python train.py --d_model=128 --head_dim=32 --norm="rmsnorm" --lr=0.0082 --beta2=0.98 --final_lr_fraction=0.1 --steps=4145
Each number is 500 + 40 x the weight over its row's rms, rounded and kept within 0 to 999. Layers, rows and columns count from 0. Numbers have three digits each. The size before them is the row's rms in percent of the matrix's.

# up: layer 7 MLP up, 320x128, rms 0.399, rows 280-314, columns 0-127
# down: layer 7 MLP down (transposed), 320x128, rms 0.376, rows 280-314, columns 0-127
# gate: layer 7 MLP gate, 320x128, rms 0.383, rows 281-315, columns 0-127
up280 093:521554533497488438504467506528457542549492544493482546518505544435500528477538579391549476594545560426451559477465502514480505499484550468476540506424412528484402493527530443470494428483487509572546524551505485455532446503522545475535514525485586483496510493482537515518503538518519544477473478578518446502488501515578451524545528516527490439476519476527567476530505531420551470498489
down280 097:573507560529452527504509566456537481535554479449526569477508506507553461532515515394439535434498459518527574470475521478486506566475471513569462413500539425527460533530492490497534473507520451505461515477598485501542475463445476496506456470489546541518470571511542492526528494492530502574544460525455477575555534484461558495498495504516386489550459504476539423547506545506491518450490
gate281 097:491525513546482417459477549462507514522452517582465494423528438498455470507466424506511488453501467534466477547532487508496526468537531475594548544513518540528518464486429548485514468522491449518503439483578554494554537454471584539542460367467486440497466527488495477524467497498544432436486490472525374489523506465490514487474506510505506423525428479508456480522480549471464517476473
up281 094:435599487481502549442527513566484493457505480573488558471489519530550488497507491494507543483464542496462507557495479551495542513507540428489547470491533534478437483404381524484466526461477547479525523471540471465526481477465485531573520472485449472493554492478461534457454566561489545496469576472506396492545527514518548435545588496565494499496461496567471442550465521465471470497490
down281 097:473535466507500547451493554460499465472533463556502488539453478511485411508530533514474454493451496484472455475524473428437522554535526507621473529489543442539457510468467495539535512471484523485540456561569551538542495521488523482480482455603568488480485512489518493517512479559551479394535548599488523488509527429530485504433505435477585500446509506453555481567539542539494477492504
gate282 102:536474565445494530515539471534485457443463507602467504453466543471543440536453548472531458483468510473551507501521474482474477551432484560518408522482440495461571469524510452546510517487475445575480495445553458468487489466518503432501556471513475479504513522474465500533564479479506481536475606486537519433538567504437539493535508546452506508481538546477580472550456582541525521544560
up282 102:451538497509501446523560538549541514518461503631504572552542480538468487504475565495484461427504494550437506527431497495553514489519591544479442562424528511491446484381493517493566492488432498546505448479533510471515496501525519502469496558495495485508509547449544540438495454557491499490468529510481510453500483519556456475480499444472457522521516485552458573491541487408498480581492
down282 101:564425495489588508543464511487492529473474457524558630556487490511510525429526510499495551477567525529527415457475468456511515502430475503485487471495486493483497498446521488541554583514517486468534513451575449448432606548527544529510460519490550509483485628469493462485526500504583504449476472531480569470504544497486534513492548430513487555499504515522496522494469514458546476528476
gate283 101:451424537495525459427537529456462500542501486514543528449583520463463503523523550514521449537555561572540544439513515521481546512544462510542465463484547432515539490570570510515516565511527552487464518423499533462448461449453465383530508492542491456476519542495499532511530539530535544569451517555476462485453504438541431540502545525522465533499434502480509513445481434482440524496501
up283 096:486494507518516484461535497475459568571461537442514459438566439465500548530434509486498473454470510538519603494526518488557539465558467433483440518549540447476526556564501543471549488466489488453555525519515551487551523419553505489494505580528538473509430517529452617482439460558483498518507536523474523534427538494507511521517470516515505503561522540476572527526537426499569512489494
down283 102:515513526439474542498547497437487435451503487456534530543517547447506462550450489501488477574547517527519490608509534450528444559481573524537543510438502465514506491545496556544527469421504479538390466570491514486494452546572517484518571531452430531514459446489457563548484431574509548541558521510493475551462463467486480503497519552513429504476460491526461480483456495458488490531457
gate284 098:519431410556519509495491509521475464489575469516552575533539431500478505530474477527486537466452570495490481475479499503477483478498456478521509501459538433424432489429430488500467498458516494600476491448464410525508496506530483451495536521503532574468458568449419487491526468486518571534514569511528540556489552474453515499477534501547406451540536470525547468488463499489521493490602
up284 095:502490515533475548473497440495469489485539481539500549460458501445523430507556494418499473508540539594443476488431506421519465476553521497438469579494482538415521594473513485512553458480511478582521548499478480555559471496482529509481485558541536481537530547544430486497483497521526517443500521517468459539440484528489496395421547547422519482554456508508465542529502433499555525513496
down284 096:478561471448527516439441444504511502572486510563500547488496557504521513505594491467451520461509447512539450489521570506489446493540510457469498509488456536499532512414489499529526578593425449428488505497532494537519516511557530511484518477534456461533498603534527540493432447445566538533502423478528561531558521459531505573501459492518462555543475586526466463506478491467482526477474
gate285 100:492526477502509527439431570498485597519524537476491527485532526589493517475542517496520465462454501528593499534500572488522426490506486534529480529546520483512487545511575516497490516619458492486562528507502469509587482490454481493487501495451506471547502475491460474577477481487521483522505475526484594481525535492471485471454459488569509420547589425565515499431444470573423480501538
up285 092:524468472553411529523477424547508468532449483513497403432472487478506492473526492509468518446489465488462402492527429499443496470515512469470559479529548517450566515488495568457437502444478469508464495560500556570390477476463435474479452476485576485469542450512485510498518584549473529521455495551529489499552473527448534461486575512541461504504537542467474523497558516460475484454557
down285 101:498499506481598473497498492497469516502501523429478513463514604395512452541444547457444387432535532475582458443522531488537458532470549487569492488464497530501517480501569551435481509466543493482484512461437515457504556541553555459513512479565521540574472517548519461470467443540503459505473461501493507461494456554495526412490452461490476496510569482503433496481512511544519556514490
gate286 105:481566503508488566470515459464516531506489450503532504543468521480501459442581509546490501467520425451521558501454481522578484520504489505444581511573510513485523537491532508534477543558542499504493521480443499509448516511529518452541528490419458541544526562484519519425487476556465445448599430484540457525492522451569400434505575459531502486439520438530536486453530568544499525494476
up286 104:521491406454439555512548480487538517464511363518528550486445575456499485502514490545526506508501400521544469516494488503526499533510500576527528485448497517466467496523532541547474459447487532448457433544448501523504506518464544529572532544469465507516467492484443519453447480459537406545562427437521518505525500444536490556508449474469488491480456617497510534465536510496467527514533
down286 095:534439531505466508487453449451436481478512502424549521469485533512497468477487551465592514511464521475458525459506486489483475565529562510521465439524513521549551430487421437474487555494512551566544562508466444483516509483514416481520499507524544508498502503587506491463517494485482580484470524583520472450547455487447530439491573477450453489432522479476578585437484462555458547476491
gate287 105:571516496506566456598485482545496539523455517509476551552564544455530545491483517557487414523528517528462510516496568528459451497487481521562516473501456530421485454500515496514507487508549561537493465469482515455516479564562482451504552545553477454502497462558548560520501521504457435450491532451452540500466428455584482469430517508573510488543481542422555596482497498538522514496556
up287 108:511518484521557522520535429415527497496489539518469527584493437425508571426511525484464563560479435459570526418505475550456504436548528525496514492491450504440493511486439502597481519564525483516529460463519468424541508451545528525473575544483457445542475475459517512485550530519499488485507457427470517496539468514473481493535515499536482489584465533490546515460479503554569473477585
down287 107:507480573453504528541517549497589466479520478463405496465494527554496526532535486532544577536547425499513505471531557499538523469417527517475509583528445435585504453503516465448491461438538548554517469464488504500458501563541478467452509496525576473444526507516569504494515488514503496534515456480470492460508534515611472529453546534532554414525516518487456443436517465445470525465514
gate288 096:498491548491564439548539530503454458500533438568500523473539503527491484546495485450500562497416511494449459501466494430445482463506520561462540481563555509480486542503506416523501565453507546467428506517575518498540445474458445448507378520511495541441491544465452489554518460550538492498532554463522492407521498419526519573474488588526474530554517502557492528463492493516507492494502
up288 098:510456556488522550547451535449456550546569535490456488499404483560543502488459466599446496484506505471482521519444458573505532435489523505462542549518492462588518485459477459511474491475527500447480437471515442443572531485519485492414529476503507509506554503477565516416527505496487592449562509432440509549500462481545536489508539512519512456498488522484467437526502546571538451554492
down288 103:430543490494490497452520477474502557503515473456515462561488522513390520530457466554539559512477447549532580520454526479553572451610530518515549484484499517490477490575439534504494505448478501497483506523478504484537496521520511458464501533511428615551510462565494497463496486451492446473456513492518460453508449424467500479506483469506546483511559540512477440535372458465453525543467
gate289 094:531488484514470524510502434480523465478557510492530495519392510539489516500410496440492470518532499525489515436517535521505526478410484518471404517420364511480513485553490466513487459544540507452514518451466564537551503451487519496476559543450525465437509532519551549472426463488541462481484419513545526579463540479537490496501545502483451515457504537553563528522484454547442475437525
up289 097:508472560518553529472472465454474460520520535507541521518448515524556507472496424513446501512588421472457512504478454448467480579458489466515574510489506437509502552521486495480494510426516428491577516531480535505481442480523447503474602467431499527476460388483506588557542502472536530414511487498437500499545541518457528492540569457505517496468524495483530453526473420533526563497520
down289 101:631545504519507408489477551468528498551499557473425510434455501554493518515519482587440513455565486476540452557506506479516465468526463486466483477507539553441441511510475550514478509467492503475494541537495539505423578488508525514483529467444466525512536525541572532480452460488487503480517540516445560552518495570500544581508459499486520464518560625458430524465492491509485516480469
gate290 094:471532504581504552465506501510539468477432504510576473532500498461575561509430587541542541549449466494540504480465441522466467493502472525466515473532501495550555552512491489584424489551465521538480539478446557495441511496551454401453510475576512528523590491533528515521443477535451523501475533482529418499499528456499503535571458465492462549556506519475491438559478442544495471461521
up290 089:531488481522447496445509463499481502474516497465516507462525443558450396524522499526475452465532513488548505483511563549507516580449453521462479556534533476485488501501469392449571515541451490479478525493497515499518490491498472512542539466473518529506454521514520473473484505436568465543609485533492496475503519566491516465442473477565533412490555389569457476430440506577575474540516
down290 096:443496575484550469489518441506460586489506542481514504486451433513506411512443471446509533465515548502548463463573522526546530503526530491450511459478450437466529527516490430474468503457502441415502509525489456470502550511485520490484554545479546494483465417445519549474515390580460494570465551472526564535499532538447489488514555442457473508542455505476527531460499486504546586455475
gate291 090:463432445546442558467496525441541521463546535465502563425498520576425463406537482530464451538464564450468490442502479431486582446474473525489482489496471530456493472525519510514463569474532538491521514460490534507475526497557543510469480489516457497500472524406473449485388435476531483521442456493574435420475530497481452478538484482517517476467495470447477458532501449502521481537520
up291 097:450534509467494528475461463517485466482582482503562508460518452502483464439523473516538511549499552469454449500487474569514516421560547537508432520457484514449480455496472568539477526396538493500415525490556586544463537499488506467516537501372546516436528518490502516490488486531487475511442441524519524409438432466488532482451494514467455520543456531524425450466526483506435489497507
down291 098:475451432533521524474569418456474546580577553458515575506555442478514468514510485466437575406486469531468499475515574438533509474496489503469445499517508496485513459529541468485520445489466477455545481464498549501445518517504530395461491501496435488499511534462474518538511443500395524497516422468475480506552494564461447509583483542575524516462465506433514541470501496525508477522477
gate292 093:499535563530482486514527567568490507499501420524530537460493520489440515523558471485508505411496456484556474503514488489518472546479541455485459512463520543556549373582495521469463528540510571494524504510574491443488428492545418515434468535457515453500458495466492477473526481516517485482562621485539497489453544563474515440528526539558482526432486479491537566499434497454451507507494
up292 096:487504536509440496534520497548418456520449536553414570467502494522430587429505501505463482484450490484560519426465514537493497493452460539516477501529481520568548498450504539494538490456550446487504514492513462456501468479579431530466524479539485552518523492554467533424490489490535554536552470464460492528488537487413535467423504498417559534515438516457493489446467514419558430518495
down292 094:470573493642535463509508528557466510531457492492517532509539515477549537528493561475550482498512498504538658535515490534531472536496516491460479491427452512479541514532511498530552544491432583550501531482450468510476488554502485466517475506469520459539434514469507505526518475573538508508575483486506552542542477579534465491505496510587466471519545468511437605483444476509458517536502
gate293 096:429527470488443537440566497459518533451465503587535524482434519449469510430497503477510481453461511514454492533532501567570537424489463466465518582448466499508448535511542576449465516489572501443484487542518530521533532493475531561535529531527489537461471516530520427510501497490510548445567513479533523478428497412443520491502512469428536499498588536484536567505437528503499539528575
up293 098:538547457494513513475520462499535495497480449459511380498552430507531464518508453488483478430522507424513545469520459501568480536545474537450480486475561494579503450511508474434554557517465500538486479460481515498488428519450470495463514515425518512457535440527449531527389506501488479460495508545562569501449510496493445445544446429505489513479556452427408534449466446480481467489510
down293 098:505487450461518491516462473548530489486483466478509476509509522532585442513481479578497479578475531520517545449530390481498472457479461455503475557470440509483514586564519523462510522459439515521481569460482498485534471528558494478439475487593510537472466576500483521467386436478492499441441406479500496492567519584512591531515539507460434529493508510499567490489508483489539517504503
gate294 102:538481473512484510469440496496436455522450564487534422414490507482424462489554501483444476506449564536435534531569491455539522518507520497464555459450466488529515567468543393521471437501465494564520487493501474486482524534433519541484483452422454502406435478535446477523503524564608497494509543517509513505508422506447464429454498533524499515498545485464517483465449518519482540505461
up294 104:488502516564471548505463451542519473534566501488588454409468502512444545504561426583533502494515559490516522564537521544545516519510520524492533489479438491498543484416523437530521551477493472468546504474503577452506533512539499502538465521535503514474421575485474474617473512495569545509467509476480528526467450503445505494454526468461427493508543526398527484444511467505450502520428
down294 104:591559552481492463539473515452569473469533536504479437417467482512504484512485528508443482523469462624472491521493516543448523468537453482451502495530481457444534472498471449511570424538535498505527583487604466540419503487486510526462493441482435512478478484456533523455530495503464552578475527574492497611512486507529450437487537538463501537467485503486523493485476576491518498505542
gate295 107:554515495515466485502488402435492558408555529527528414447466523479493486538510503475509541530408420515533510481540524524545486502610421458494474577534488465456516592494437525446557460510448459474459480516553475541468488460468511512490458468468505502540512432512503533438529530493434507485509499487510472571528516558546480534559495440431454505491520537484512541467457517528547516490510
up295 108:512439441521474495549539436568516445564549461477496468479531457550486424511474488453535425524529471497496560523525474547498598527419488527502479506508452485496507483528470523482579524491489482538489504520541539479478505477526470492483483444518503528534519494500431546473442535550554496497533427386537543536509507513545441476448510458561563506516515510536464552472521519624503416541541
down295 107:505469479530495450490512460490480529470485549461567601448447541480521514517539557463528503490481467546468501500519468511457530451522531448526483539563518448451417487469459571401503480512493538516541501480513549499468494500524491497463490492475470468406473467494540432434473510496481438468411410536473496514507541476442465541493592440446386477528494582476558523485502492485503477472491
gate296 096:447495486486440554497454530554508457491525498480538552488450524493506545463422552512486463521462507525553513586469429512521476536467498564454485500402515448479458473506464551548543471494481533424509511505480446506495516495580509445440475486455571445532469452592493524438485527422515447534532507477521502466493479515524491548401444417495497511534501485456515462556550427462492553481514
up296 099:447479487484559472469498549515534545503516507484443453563485412473503535447541459418478504503537446488513484508441464521510398426511564488543488483457504534568536497527478529477517432549464469525474447495544488499479542486503444568474547453464513490574540447434530526482492516419463537456501528493412514537425552503450508501496480451451438442451471424490525489494526468449547542494531
down296 097:478515554472522496595581453475505456508386464518428447555499500512469442454561543505432532520473471531546593480490508518479514544576598556512519419442567502459526518472474485495512497471433530516493479473535520540484437521531494498422480478491505479458568521544470554501474542516479496493524486492458546498516463538520453442454539543536533528500527561458503509542549537435460516512525
gate297 096:466472476536454441518505511476516476562575463521515533464580479513567560494472573428549508558449463462489456443531464442454549504472508472527551539514474519466533537487509491516450468502555468505537463467528492541439506478443492533462527552519509445507481515523528464449435508608580519596476480436460515483482420450491505529486582474515484534452574538510526487527506496556469529479554
up297 100:502466502502553492518486514432425569483545530580472495484506498506479491555563570484470486520486502560483489490484465440428530456544449483449496511507432528508465497527497508483440476509524600481522517498452567524440513501558498483569450521497497507523543464365518493563549507471401443520555469522534533565464495500516529457498560543532579525509511483535494532489458512525440503552426
down297 107:457466537521577440490514559449476513419511515477483570523505543524538477560570473517427495498514570494482457470496543500443428515498551609534505457508445500497466480497484514506517505546483489513491567577503586522475473494559539456526409509513530456492518541406529550531467494444473524476550444544512515482498475508495494464454526546574561581512530506471543504511462525541488435509442
gate298 108:466538494510551413538510462457485434541527523496492509508525526463511473489468450486450580444571436438469562482565493480493496538457478466545531495517510414527479508505488439486494514470566486408461589530488497455525423506447435566516470491430515578509542510546440457517557483503519545501497504530550410419504501517488484494486511494547507540428543476520509507522417441520503503478517
up298 097:484509476485526488508473547578493525503490547488415520515478541450526533449509523522515577473499537436486569474451456513483438525452545568514477511549494528504474548503560503496481497491486490499527540584507463445537453499497509462458542500514522459488535564528473517540412480531561482449438451517493492557527543460452497459538466422573462606452540560571445469484436449453478482557470
down298 102:484551497531514469494525438496512439508529526430530470429490569493534517536510519517469575462504461428434586506530491499529420573450449541458512520527530534502479456570524484535489490513511507458538514529417513514519505456578474526520537510543538474493481558611385495528507471454480507521441486484449494475571509559442539432553510442470488543521482520473519538426492492485485492457522
gate299 100:471431454477624452476438556494585545474465585427477453520468587508495513544493508517512456491556519465507495487427477479513505510472475479449474485455510501496449520482563537460495544465491521436514460485490474587472522504532505498467486565463546445498448432507551515497525497513525507531529612515457523545478473489537457510505535550520515524611538523548524480454493468465475495515419
up299 096:502561525509514483551460491459445546501572524490593512455552481529467542511477456504512533540492531442528505536473519499491512438475506473476459450474526541475533529463501499546470475522412529495476547510502574525445487484586514439514496559473521541566468464549572532559451470489504475556521488490534476475529451477433557522468551510515557528597478553481566389450478411491480469517525
down299 097:487472544423511452492580509534519464467498485473430506518508489423552537480438581542532530513456556519436498527516545428471510532504503533506496539526510467515523565508521508493499480443538570541528453523513508471481536488536508512404456486448462480441567482533425459442537550488492542527480542483528386382483569536541525472489472460480481442456467417518511482516512520532506525519487
gate300 104:465448474489538547462516509512543474476557561564583485534567483525440504452471465575491438479571465486468496445523464493518480439487461495471554434523517478457479497466515479387546554477557539539513524513478529530460517528459512436463520428480442512508535562428452451489463453516493482520590461525505498519540456518496484450485533455453467514523530485601547475463536525543492521450548
up300 099:489503488489541468533517534482547541522499466508530491405540514523483492443472516486417547513453529586525575497529458502557549419509520468497445489486506567489448462504464431497520421464511490520487524499594556485563485476492455539442504484507487497518535468521534544502538558449447519460542491462491510547519461558437564436523536545567471473479469531561505448474440447466404545467467
down300 099:499509508432448518481505498507497556538510478511476485427540522460463516561463492490518494561550475523487441488529505498525555561507473522411487426512570490542434507474488467493473538434512434444519443496448585539486495498583501454514509536493444477512502469523468500456507389459511435526511525506522432529503461529488527532520455435450456495529590407532532560535529524527453448554549
gate301 106:499546455505565499555474503482510534482472465525487549534490503535497504481479532550499593455495461542458506457484569506513426520498406484542432482474542487566519578465504466522540559454514540506481568513469443514521469533518543457451474457556479512508496483485555469486516479555488546555560558454541481506479550553465481451423476497470479510527531491520552384410543549446447559471530
up301 106:532431546518467504502514561532523549533536516488462421517507531479587466481420529448506492510411542485464510579492487512568532453538491562582465539435526568483503499486535559449478534490485490451497485527510516520477575499493457490531580545522439481523493486446482490433508522424477532495460508500550473553493473427557576464598483519498495502425502525535490466513483490455538482495577
down301 094:503507514483493547554461497507498490514547480490550553415543536515455512481453514533580482504527454439498503522538503474550455584481574519477482522522504519555480500421512465495506528496556558536525514454520511642505523555525540608511480485484511514487489411543439505492482498476531468489513458472507497459533472473500498547558513452446425477458496490490577567431508430547451577476482
gate302 096:585441528587530490534439472476474499547436529467443520526519533454429503518424425475509458486395525509551494476522457469516532518499503532550593473473551509527551444491503528486473495486499481512498422592517527532426491559490390464485495520523488553441517499579491538523527508541511537507513556475523529559481486568482480516480476499467457505520565496473452527477499532432458454477493
up302 095:528518479497491451502530533481559530462410498521546566549448478619491583491452501437504535482525401460514537568470516448504551492439422515497529473421530526490514484493535484555499551452438521476484514575551522469524473495486545511568499520496565494476496443489478452488532504528545508530538508508516585475512477590452534448497541487511513590463475518517481476501490417509486490454536
down302 098:502447553573477533512533462470543444519472556374474425441477472424494520488528488453438449490460533504505482503512545437551457475433512522578522552492543551519503485482463474523498437508516510462592422555457522516459490518498497439491449545463487479518432415531529463519433460509556535502489522570520403556429507481497514509514525521476544487492533489506497460506470532473475504520484
gate303 099:489461470523529613571478509497516463516512410473519467445499512535552486495526500468545505468497542500428542538490531490500540469508448521511446526441471495457448528553451485504477579510506498476507460559491504533497431518512507515546435512415560490533524522458451490521599508576526560543535460528520391512504481476488547433505508535538381482470569492541532503489491481557540481524529
up303 096:557537529497534490506514469599541522475454467553480569552549472494611478473471540522451486464530478506445495495530529464478541445550439492464496476502543463564579461484527491476519552507523513515474516446436512514518461454570551540514433430484545551453447458526507556450537509452515460551446482554475502467434451458450466536544519464427466510515459442503504514449473484470497500553442
down303 099:534551439437447543514460448518507473470551523489512515506500462469558574479529451462554452598601476506469575482419517502553543517496552453509467449562522455508490520483458422497536544506580471548501420556527532518536517490525580477573449542471471442457513454498521440511535504481490500432439484476482583478556491476485530539466537539458506435494501512492492512491518478511494494483475
gate304 102:497500506418549549517478515564485520526494485527501514508518482488431479523488496502443505484430504462526513484461507420513514512520475526522524571449512497518507501485490541467530543491529466427565549511595563444536521588494513597376514455463467524450457547450524442405538478507483584464496435482459434547463485483426549508505509507479482496521492532530501538479539535438452536472534
up304 106:516508478383511493487495458464458468420539494543468518480480494478498470477467471483505523521463466500527513523477555487471506510447494521470467516469468507491519475431513551502459447460551460439508458518507475453489439449571506534529488512476525540450531448485624520508472475493520490492538548468519567485461357520470548491404494471454462525377558485512447513536494560484479491525565
down304 102:528475452508551508457466445485494435564532448460443537470512519490508505501613537450481516544514513444451474544463510502501512482472528497599460448497514492532536485523504584530493501592486448391520489417557509523491493472592466445460488483487517542463530515426503453494497442554533486512520492475528462591476493580400520508485427500532502518517499520482523527550536503463520526472483
gate305 097:496521511449483556565429472506539486512419526424440556413489539459513537557438541500541612464556484515443494522492485491497511469453482449534498462484504508435532552528531443505464596488486523481494473557524594505468473531495455535515470490501499528475551394454504499504504476471532497512550481428482434494517525535497458451490500481531499540479523420591489466449441479488493532528504
up305 096:478505432518505520484491497516590496418476505543532446509516465499483451492431549459447479498567447491516545519471531498514530478455519448500532506444536468450464535498466465599524471519610489499518517478560561518489493473475474514545487551440577471511594503385533405510480471560495507493494509481490501483512502417435540493538549479453476449476551543512485496432486463460543495530466
down305 097:533555616557489445456446494542497541538456514601533542511505459476564553489501508530509473573484485493532487452582554517492465517496490460476523618522491531465576525465481527454492521465467463479547552471443472512509508535483523483490500451535509453479528515494473476516536597527547479477455460551517455471530504507420489466494523438462519502480550483449515521469408570513584500499528
gate306 100:516497523469554522503455450498524468519446474458578469482506448606484463517473588446510468547479452509530497538563443455500527558609446523533554499508473521483510471441531526539546538546461518520460479488489487487489511474542560569515563506489500496451520538503465452486511578529484475488534462568519498503464551436540531536475607504496541469422460506437535498501427483499559558535512
up306 102:500521440534526462517531601479477591497518458571526481529467454477525480526508560481512543524508464527566503553475513466497506494538557560537448460480508509516497505488467416533432444388564488480587501468454500465511415487525503490462499513463499510544506558414571527489478521500561518477511542481459536552451509444551547566516489496476541501474477494518505455560488536527487590469562
down306 095:489478457516567533498471455545471465548500471489469540473518519516498509555490532583509585523424523478499503540486469488508465513517482532453507532500481500586437457471495540507479496472616543552497549495557500499556461479521547482512547477467514455478510564435399478458458467518526507493532520536502624555496502493471544474486479455515504582451511491569612492457526559458533456509535
gate307 096:487567530507508466423561511529457534457433498508391576564437484537474519519522480506487507428484530577551498455442417503555499504498545511465554483507434512496524460508545558477518504475519419507485472452491435457465504540546510468513502528509557570534431491539548506563515470527457400478454483421487547537470537533460442480476562502510508507464493483540459502482499452555521528516505
up307 097:421427447548520487504551488531502436569475480492548486519527467505552475496467522444498595585518444509495476496466591445527494519536480522490479507388448499507474495510474573479527501501458522457570543491524506561517503500532521505526479491570501447482530544464494480457571462519515523507552546526491381543431538490522543544498492464456506525486571511511527555482554560515450525430486
down307 102:509468456466512502440504541507490501388476506473536507513465580473465460486497516491486489516464485444499522494495525428513451497460431543517495448559563459430522507434521436578552451491535518522540566467525565455495472513446477457537468466439435490532582535519526531405503469489449507570494513517482493474470458523550440469417510508494500542570433527544529495592485467511524466504486
gate308 097:549520457443587553488482477529485467486502573545522529474453545463442499477499454493451442521505491509490525457461451482456485495447508488484474467523533547479507455426485542501544492545447532481512517497544486467574503476440481552441531467438439536514615476494449573443494490500416504536453471478549505479450541513439495418429482574499513467426456561470506561494444472540492491492477
up308 096:532469507452479519513477601486568507452468571502508482509520481494512528511522541554479456487388498514506505438476496502470528573533496475434471495514557560529476433530578499494497557509473467501501464421546390524441533459439442477464507538444428527555427537526512492484484499553464521515502533538507506486465562412492517407475551455530516497498526536485493468511495422482464506461462
down308 099:485478499536538532535530475535549478507446545536525462423554534488574473581476508522583537511579530498523574546451488512552535507493517510511513453530441470473525523456490467539443476545516522453574621512484546500479468513442536495557475483541447502533492534453526504515488496510544499517556457470601534474501488540532507551601519478496503557510453491577464554556474547471515548463528
gate309 102:478516484497433445468440420508491507538569509450467413498484522458499470461496498552574494411440417553481513526500427497496500525546496423502459465433548550514523525523523498530480485497415506496524539598472441455533447467470480495538475471524545505497476500500484561487486469522507602558527459474488513504460429469480519502514544482559547388537497489495486467456487486536508529481435
up309 099:534488474494469602529544503517561478505475479454473533583449568526583566539512483544533536493510535508509544497528592518532480475508540450409528492451595503412544488492494414526516509588475468458496528533480528509492490535547562526440542498483523524480495473519489467486560586495573474494536497500518478524498480530479538459519483560455464552432528476464507555494546413517531485496481
down309 104:538476493489514489527458465445501511489551495517445516555547468505474492484536437537449506537466435567502474508516468503520500544432533582537482448561539568522501502542577497462425496480452565512477496518502521560506518464471529506518409501515502479529515634519544521586495562452493484458460498558448496512563533534479523471501592497581447480487480493496476515432504526493443514587537
gate310 090:425496515463486450498497465514546552531514473450473502458507506522550414501544484524554517459498469470530508532473487505454374463533596534500517495484514585511508414465520462491440525517534562600471488566502634505485463531524490512563421512541558465531540466473528499434485499571533460491553489491540502495483538502511527563518518490494489456484520504465474476473521554474551473545460
up310 090:477492512528526519483489594518501453453483544510450478530566519506482482493495555466529518594520554475500551538437474482546518535553579521526519530517500488454455544491416465497479521502556455487521532496552456549492519500489507498466415486457516516517492559571526539480508465522456509533574513470494447506491516513460480521449506470431515485484433458549426604590398479493559553489572
down310 089:462550480501475576554485537534426454531488600457500535476458613525441508567480562566470530448484557458585523566467513516496542528507438500518575511540547463515521507522520509571549482488393498505485496548493517512481478472483472531540560514487523555463501448457495549524476460530483470529468545574446506518473495533503504472453410501491479528418517533484499486514535529485485448496542
gate311 091:482535475476553428558491474523491536550545501539502513543581554531529495466545514550576511502561536529594465441562563479511512473511569531484447462549504611503451505514523438447465527527538494465554540493471517529468505533373531450506505524429541507595546559514523523519462519527523500522536504506509502500490549522534547458467493450518523454528501487509462510517516513542456543497414
up311 096:481514549542490453495477503510574550505509496481471523462483498542574509493509505515494437477579491448382494539549464516522547550538493518478531465562450476487522556409491421506461484487530490480454602545500521479513525569458505468523489447480549538478513521517579437539522440522609414453518487507476475448467508491457495550537504500565503492446501498498484472414439450517545488478517
down311 093:483428468488551496551484467488484490490497495501506563515509520429471490468585522459465501449546508509554494457531467528420466431443572523476505494495489505567420531521507527444483506563510461486554468536525551511515444446480483545447608527510485482530455568455476468550486432476473482529475453495479412503513523504475484489511489574470524649539492478480550475468470512541428503523486
gate312 104:441506481545459524491473429546521483517508561457482498526527446467556448509514441448581511476471519507565490482589581558443493491479508397542507551560495532500493479519513523484526558459477531497482566447509519477417512608423514470454523454460545511522493507556509462541481520533520530507520454444499512482502406443528526436509529518495444460504530509484478473466495463557459558440525
up312 101:534450502535466524557440595531550523545426517497463454473468514575557449446545517514564449530508482536529471496538512503522537467578514554521475436486493435527491450527532449496487532458473424496470522541501514475502496538466457507538524401477556542545458475555512430457457530467499494504557541500509468427528551446487532524524524534471543415483474490545467435503539528526442488484574
down312 095:485474499480521468514500549481468490571526513468506516396465519395520486507454528469472444403479493511537463608495519511416579483472494495528460515432539489505527530490514475435456540415518491458491474495482524520469494470488517469553548583417531525461511439546481502577545464535546525474463479520523425565520471473513536496489510496551463519545455494564430486447442459534493483500491
gate313 098:483478525486501561540569540564501520497466551545522469551522427478537459469512507548558497513493537528455430481495447496463515510445504499470568454425460484481413454560544525483582569431431443551501554521568469449508522512531523452509474441496546520466508472512506503548489472486546574493523496490595476467527484491499422524446467479485545559558470530460510460572502527476553486533534
up313 093:471500467503509511531545564542540578491460574488551526528566453527591495471493526529493432486544488500509467489497519461508515509433481555446533488479477502464438538528514538536574540539439439529514552518559459501483521569536490410507479519511418548492386463500469460527475513439494527483487519412497508507521494561511490595504479522442476548469520516473535445526478543525493479574435
down313 094:502479440463503486565515522488567517408486559476515473471477399520554558479412519483447497591529441467443493509497515503523529544519447500495494529456450534458526479554555472507546442540501500527520507519516452555550482513512479534491529582536535461497516530517484505461505412476500490539532500496454468458537452442483499536500541463395544426455475549515530499515527612460537493556510
gate314 103:551486496440476526476540465486543510525539465520511517458468490524522557378528446585487469461511433494508491443499391506544482496531552469517451454495460500501459514527470502502489524522522468510512523614509494506539420553588445482504475531422481567557508511469469540554555524488489526544571430485509507468502449499504483503488509482461453489540510513408560502569522493455539528572517
up314 100:410506497532519509467430511508480404526457511481544543417476473517464520528574423525466496451546541484569493568559532510434453479472496471439476470440448497509509457557447484536498427503490532478463443457457469498497478421551489435497512479474463468491490477577517487556521546492449423464440512464534518564456500487509461462466532519523428487420548472470487490505494538526442458494500
down314 101:429488505457562584519523530542576516458466572504525504489575496577432464490535473539550525584561464510531535455462482501545446460485504508456576523494428461466542497506493440533495474454470454502567504475560509538428469482502549468509515528482522498483515457452488466516503529463423435605547556585512491513484489517520501512456519487502545470495553481551535537486439462500515553549479
gate315 094:543526486471540416557514428520473468482495496496517499471515517537495542477548552496495474534519536554516488551506545495461539478529515590565440486559434569576491542477392476514523510519528500558480568500499458463487484499502553449540520463507527436416492463543505505501551514553551471544509497399526541553491459501493499482482552474464474462440438551402504465467477532466547557540479